Part of a small language model's weights: 2 heads of 32 (1 for keys and values), no biases in attention or MLP.
Each number is 128 + 32 x the weight over its row's rms, rounded and kept within 0 to 255. Layers, rows and columns count from 0. Numbers have three digits each. The size before them is the row's rms in percent of the matrix's.

# up: layer 3 MLP up, 256x96, rms 0.201, rows 152-183, columns 0-95
# down: layer 3 MLP down (transposed), 256x96, rms 0.181, rows 152-183, columns 0-95
up152 090:127121167122160112183081127116155105153143081132167080146107110199163092065102203137122174121170126124141119114115181103112036120135156075096104134090130121136149112166135095128154099118123076115105170075158119152127118122172145123083107067130067115152151107179121114169092139130080127179
down152 079:189118157096127137137178144079184147123168135152110170115122142143161173097134119170165074112106107064124203112143124168109119099129103156201152169127101086096109094132116164102190132124116075158096168155117164161114114127096149172114102088182174126141133121140111176110146181159158119058
up153 094:124132105100129143136122086126107101109166088111092192135088180100167159178167100152104167102109131138058124102111091065082107096139118093128131125110090119122147158145116104087122137072126128113131140120118196116071120080065151163199145136140066135134152173103120107051141162191102136094
down153 092:119160163149126138140128130068183121160069162122130118156083126118132167084165088162188086135120137119150150146116126126142131182069144151092108153081143172183113140102160113087160105088125130077086107134139109088171180167149119164100167117108169146068096182131083183163125126044137113122
up154 115:080146155143152127137202182119112091138110126092082151179134200047086133114155121138155116164099044123156136150141137158115123157108123134178169107152157083160067139093158139161164123096157107110090139122155124147099142153086161150141162134184090118085175142142117176124056150117124094112
down154 117:121129106094140129092101082156073159161186119139175150160171136081177148202162102112140179093111113106123057175138177160143113099107161106132127131150140137153130143128079177147137150133112175171139160104113134129169122114116056084130170092079140160170189101127144148114131115178069075128
up155 092:176098125138116123142152066136055144122165127137103120125072093148132118128101118152142149118125168130106136075212086167115157156169128136075161173137113129094123128149185124154150112141049172159085154110127140151170102149172088135139103120191115070053138115188131159112102166155109176143
down155 096:101102043126128122109104107139150112174103119150079148167132116122067127179112076081122117098192140162140166059162128213105083148128113159109158107146101127158179137103147147122220167139120137135137115134123171086149139105107187072089105126110149114169152137113120138065089116111100109128
up156 109:154068148096088103124129098112128149142109207113137086126144143152116107161144122115116123165094098124140105140080096127108157097101101076191097178159169060109143130096164120095158078065149140159087132130176066144148162119149137066086117135137153148067156149189124120184127112159128175175
down156 108:103127187124091144107112151135191140090107088119105100135151148168072141129140114102116100069133111123098146161105182189098141106179121146110070129119117152143148155160107133126101151067141135100175181179125133105067168168105169066130115122137184108156142140096178181129211144137087086141
up157 094:161106157123153157197096134142135057103095127149112118172188108145126132132072115135117098150156140156126124179108087136115146179132052185110154159158092088136108104148115091079145131082146110132147133064186191126131098165163126183094133167151136098132159103143133198120129075182111128088
down157 091:106069141096157157104130137109143126156091139135176145121117159134113132148189095154149107156082120086110171037134122117104115143148150126097152083129126172157089145141154059161091122168130085144116130158144134126151124113083193170093082064156130166064113100130115067201106075157106137163
up158 096:142137139126100182110108134187141145085171103109128167144114189126124120137162066189111094094096066139121175148134096160096133129139128130159194069174158169145104144150135159114124146131156088070142123163097131092071134079154109108151140149104080178145138177117130157175112158108141118225
down158 096:171169148112131121108137135174093186135145118075152180143143091142152194132114166068115128108163128155107157119148091129123098106090178049116138150084134108078177105116109115089123133228137165147127140156109104087165130105146154148156057106141152129110124176125136127085155079142176137193
up159 089:101094127127169173146061147103106140130135129125146116232087085151118044102081150135177129133116111109131160140173151160148127132156194141106097113127117117097148147164082157077096158091099067110125103136116160142157115107078101127130176118139115081176124157186145160093161108190124129084
down159 092:208143142171069074156164111184188176154143162131142104119118126103137114169145149119098162174109183139141104094075131134097141157186099095153100117174124124128107097104122172099105087126132076164168153134032102098100116132129099163157135116157141149108154093123150083133127101058100102133
up160 104:147102149150092168096138141131057104139067112158161107104171166147079140119115105125154151149141198113092081089063076169168137132126140178160128127157100122151091135150170157145053141146171137118106084156175163110103134126107124134186057098129104088126151102054148129137070099150115123132
down160 097:144181138137163167165113083138124115176139144140109070116054122088115169097113109152071100139119139182159160202164122128109133150134117085105101121101090134150139189154126104134109182114126124151123222116115128116158095166153072067153133109112156172176141129087171091131155112104130148057
up161 101:137117126074099136137157113150141168151087131083145118110107134146054160157147156151101187150091076143094174092099158141077143178103067160102135052132137205125166174099162183149142125130143144141137115096126094084191065068099084152129104165147130120101131105138156102102129106130159125156
down161 104:098111106110103157157114107105088201069122135069204117165102157122138119098127098144140119139167105183113143184071118067106078152170066100132100132164154133132144081141078111179078150094130127149114101135128136162095148112169162088155157108186146146070059143123139098095114097144135136137
up162 096:134084203116185094152163161121120166106153116158144066088150054165106103126153089154087122165063122137081134134085137175134177170148083121137098085119135072160126150132138119152094100095130060125176102162125127102138160158141143119119095126143136140106075075180164111150158074126097161146
down162 104:146120139066102120084038144156181127158069096118170155180133158132134186160062168104142129131147143134120059121168143097134123205181180147111091166193131122096114095109132124145168124140110128132099161158159121174127123117137118125081175104096113182088115176135148079124133130089111122147
up163 095:133136180136146126094162161163114033084159118096129115123135098075103154095187175147115134118163053165063065162163105124143096134183139149146148107143141175128123107136170068177163093098110121194101158130113129121123143121144106113162149068130110114135086158096157087092120122124128189138
down163 101:079149095193121156134095160125170096103135079147137122139150143120188132071095129129083093097116143160140101108073098121085072106167121171146128116095113126165140155102160115132160117120170183154153143141056118096152119066061149132156118151123155143160074127143109055171107108157096185181
up164 111:143097109143143116162202111134161089168075199098152164080156136136140126140101113158076170170143143162120125154108104101148117102132157113122100161140125113104160032134160183167145163102065116100166131133072126107081135094136114157193139121113116119116168144060179119093131072112159096146
down164 112:131065078184187147082056112141112178142134090125116104159154168045135162151171125148143155141102137139097098080182144147116127200099124176166136107099142163139129110148138144134184130128149175114084111170170123105144137151106128139124166120102150131114141174145026140132120122169129137080
up165 102:127138127141134158123153111110175057116147142131156111134151124151132138115150168133133101153159126144124128192133128173121157135116207147150210107119161159066119077111123097105149115171149048162093150113134129057148099110108090101164174118072120102054110192125064092133125170149170109136
down165 102:128111143113196106124169082112142143114114158167126110125126143119108123114074124097167107038121100093168136132068129125099123092142202165128186189118134108093133073113104106091159106149137078142122119151152147166088129045162193126104169150152166167160067141175137150110138123124146167096
up166 099:144066131067083126158119137169145131158083181098096164217175146082090120123132176128130137160168161101132152139106118124158127129131147092129182145170135104103161108129119156117110132091098103085134069096115149158113199183177122118101100132133091081111107101087121171181101153184165097094
down166 104:176196179120143128067137134127140094152152146124149158146085092140166197112070099125144150077139154088166167113192117086094107087155100116166128192114159051092124105094159179118132105147159090075159167083085108202133148128115142156140146142123155141115144111140106118121090156159130141100
up167 082:146154161131080179133082137120115129183154139226191128102164119167116070143082131078136195135037128090142128153155113105067125086157143078063092130120121113173164138152117163133096137129147185111157104105100149159102126147144116158091123164096130081148115162112122134115109133149121084136
down167 073:110153094099099105133155140115124131121116072078136105106092140056208177108129152191118042156133138141112151120078119127206093142106129173137181127092137174114111182101137140105162128159142101127105146080154111132189089137113152122164131089157140163077125108184123120113050118129116134098
up168 102:092128154132056135171098195136098128143093113169086105137174102121143106105113166162147114092117184092092106141142165158111135111178088209124166097153086109159138129114088135120146096082137108144168124152106169119051125151115104154191072141156119166155146073138063136120153072109149139148
down168 091:123064120141146200139116110103126119099088134078083142123142174102097151068124148066099135146143110156099100169078138095181111112147122170080121154153189144200156080156168080134124186160145124143127123107167069162132119143175133129158066080094146142097094170122080149108164117133117144114
up169 095:113120160083126160080089106135154132149120097099149117151156125154109036129061147089127127149145155155125043122210167142065123071157094160162121139091098061140101113096131169144137136157151173092154128114140121119131119132161117095117150108120169110176130105200203110101139110109164123111
down169 088:079193086126122181164159124121119103127110183144152151105139060169179139175087102140153095136126154187134128086119125085174053170101135143089109125137187108082165178154102108135118082147153147087106109082115158110144112165084119162123137099119162138107120154079090081133101166129066123108
up170 110:149151159086089163187144133052100136169107142140150143109178126132138097136165101108097147115102089112156145180152123142164162078110167160174178154110085111121110064154194114105140154165122117094066107133163164089132147137144155115152153106215118153139115170128150141114131139031132157156
down170 117:126072081162134146160093124114103168162124150103170118171137127146131144074153109126160105122083134110096110052140166102137157161112146148168187153150070147227114090148142195148157119105088105141109059134150165118166137130065094098116120145099119125124164101085169137148147112057165127138
up171 096:158108103114145133112141163150149110107086146108184101112101127154128160216133178161158173155098144164089147161168115155109154137176121071130156162159104158132087151128163121109173142123146146178147106148124088109049143118157071098077111118131095163143156145131166059104162089127033148135
down171 095:137121166169127157180167112132121060118131086146136108123083148129142167126129103121135081172140147084117111109150143038143113148146074132113116146158108134113170144122098125181142106129119155090155161163127149091083106096093165087160044160122146127126107095153094166078073209153175115194
up172 110:101148126125163163142093152159119142099071163215171119153116120142155158079092178134162118179127074072118128161136173117137108191161057153136156135132130120113132139105174170136082109124095126081164067131143168143120088130083061174148076104156094124163152122152167106108116124133186113116
down172 115:121223142075158113159206131110130145161104147116126088127099160092189203094128121143153112137131100096129076078137100191097161055122148130165179170087133135142066144131120115145125139134142103121121110080119153116146141138185162193093134135139114150083151108079109148154150105118176126151
up173 094:123102101123101131155124153148164166121127125141166106129144128153127102126174115096139152082134150109091199091120155109110141106096046128115086152152107171178106156118124184115139151116141159127166043133108126112174101109154117206152140185095182134044179095118142118146081160174086079123
down173 089:152131114111130171112143078143174123123127188106100156116076086119105084109138158122160135146134137131204079115126145167183116166152133149100122149100098119137139109134185119078200127075163137167123117123147091141138086093147105106026082100151140133161085173189124161135137165054145143112
up174 096:172156149026110112149139077052094133054162130131150117085133137139142142192125134177151169154136130118153105129100100142148178075166145146140156084127102169080129091116149129141157132190146129095152141128172161142053133082127114099138132157101112150085109112151098133072204132136129138121
down174 096:101094106141161089103089109147137144164129120080103098101093184141136073133142118106137188098144085112129114055125112146130095148108113146122175187153101128144065149057147157063137102157177090043131140161154135119111149204180117109140174174114132104165119087144107136130154104144086149100
up175 093:148085137096156080063170158130150098105110133130071102186166112085173144126175068120099203170126075141119115096129181128124154084110101152133088124126090109057153108116132097120156144169146133162129112115105155145087149117071161165126099049105059136134161149157138133099153088124134157151
down175 100:152068083116181137101148090091104132188118127142107121113140115105175162194216066061139123165147136156109115138071124139091161179133110115151102103113105118119165152098137120125176061111183171161086122181077164115148114132112158129119167146072110135127090099153153113130106155147146181133
up176 092:147117158147093167154105129130119115148212151099146145169162101131118151111109142195124145112123110153164137132120109068103096086170175133164082119163109190155055117219122082134091144078145142122154174146155145145117091136165126083112148075102121095096162161115083131088146111162092189118
down176 099:178129114109091106149073149067072145133159107060116122089108109139096202113112109161125088093175141149132141110124075122146108095162135097154105196157103134058141104154142172141158165097102108113176126044143140090114131173095098062133082119125118075103114138137146151123143171104085100127
up177 102:124079129077123153132105137090136093091160112140162081127154184158141102062075147072122169119127146158159128134128166125096061166126111152115045122111137123143160073151154127126084143176100121145133168053167127115139101123107146131150121111157115182092153089071127167182133213118139099132
down177 099:106147072139108125057118135094116140138131107154147114159162170169182194118131153198123143156148054151197103125109098126097152085098109195111140149147064108095124121115082136071124125131113082064116122153167162153150094095178120112121114128130112087150141134173098143077112092164092135080
up178 089:101199139118105077177176155166160050149178128128098114109139085121068085105124144110105076162186151095078166111150160172089125123146129118108083172091093119158094126148107096131129134093171130144147132169199113077078115126144097077151111135148095150091147138129114097141090126152063106132
down178 088:130144116111167174084142101128098181194123143092131212154158121190210142137125173158130120146110115153153108146149094075110177108122129119118103117081120115038089121134089098149118178161141133147161149089080116092139048111123119105135159141109133129104148117185095123165089096112158114085
up179 102:080063162092083108145155121090109085134133156152143128108142160110153110178156072105133127062119155186112114113119108132073143184130120129094157158150089142161170104155135075154201146121126150132149117240144121111143101179132179153152129135130152170127126120113157121112131127147100030140
down179 099:123140097101144143087050102145146094133121075113101119091115097104115092156085108159091163133184096091120103150072129139116129123172186142141146138159173091122180114096192119126132108095071120095159137096130167124114096169173095069133158172153096139166134129149127138065072208158157156147
up180 112:098083140163153091102121112142135170190130139153162082107085130137130100132170131163063163158143134139121143129121087120077189150105114110126165078150146075127064147167117072119075137193133160148067131171125110065138116084111115140096175187139077151150127099165161130102107128195125124161
down180 108:100143128093156112121160062125131105146149096126152093112191162140157195065095092121113177154177154131087100130096110142115064049133104146098175143104107118104130128158155121120162135112126122167158188104120158114168135103124128147147135115114069099128071087124110178110187067105178169079
up181 112:041137137104122134156052176133111121195055150157128113083190165102148163119130126145127143115094140130108150151095100196116142117110156129141160056116124122076106206168155123097111086129105172143138149135133134083082154130137105159121113074185095150135131122107160126097106140172117076092
down181 105:136144118131143115171186093160108130110105090153111163149182119180071127109181155115127115122152150144132150143142157114114194211118135101089092108117153178069117174096121149154161127145109174119120045135161095097081096085112135125191107140167082097109133183124191101119127079101093134143
up182 092:096155084132102156131123079153140161142144137101132117102157157088144143150174129122129170058172073155090182195069139160072155140160155135156102165159096131120103146076097070154134161072096074129106058153103146082109156076132127093124136131132123114141116114171093095142145060167158116129
down182 097:136138147133181128101073115068136147146099128132074143093029081152184060126125164085161114174087085127110113100162141104168082158117107115129142133074114091154153137155091154097102150106142137163106139105124090094126153134123124123096150141085176069114163064174144171150143179087152122153
up183 101:103077170152107130077125140206045128119176109095074093110136122151162131194166163097133101161144085144133134133176118094125189138182120107088127129081096059120155133156176179151121135095090133078106121121117144160185112150138125073156142162145141115120131124109104176130116160175144092165
down183 105:162100134090128132110163095132094144132171162076088065109129120134085110126132117090152180143153109100140069171192165170160201140110082095152129204130123139070073100150122155093125153119149155105155084126147127129095174071092103104186069145096159110113122177132154088110139114116129093122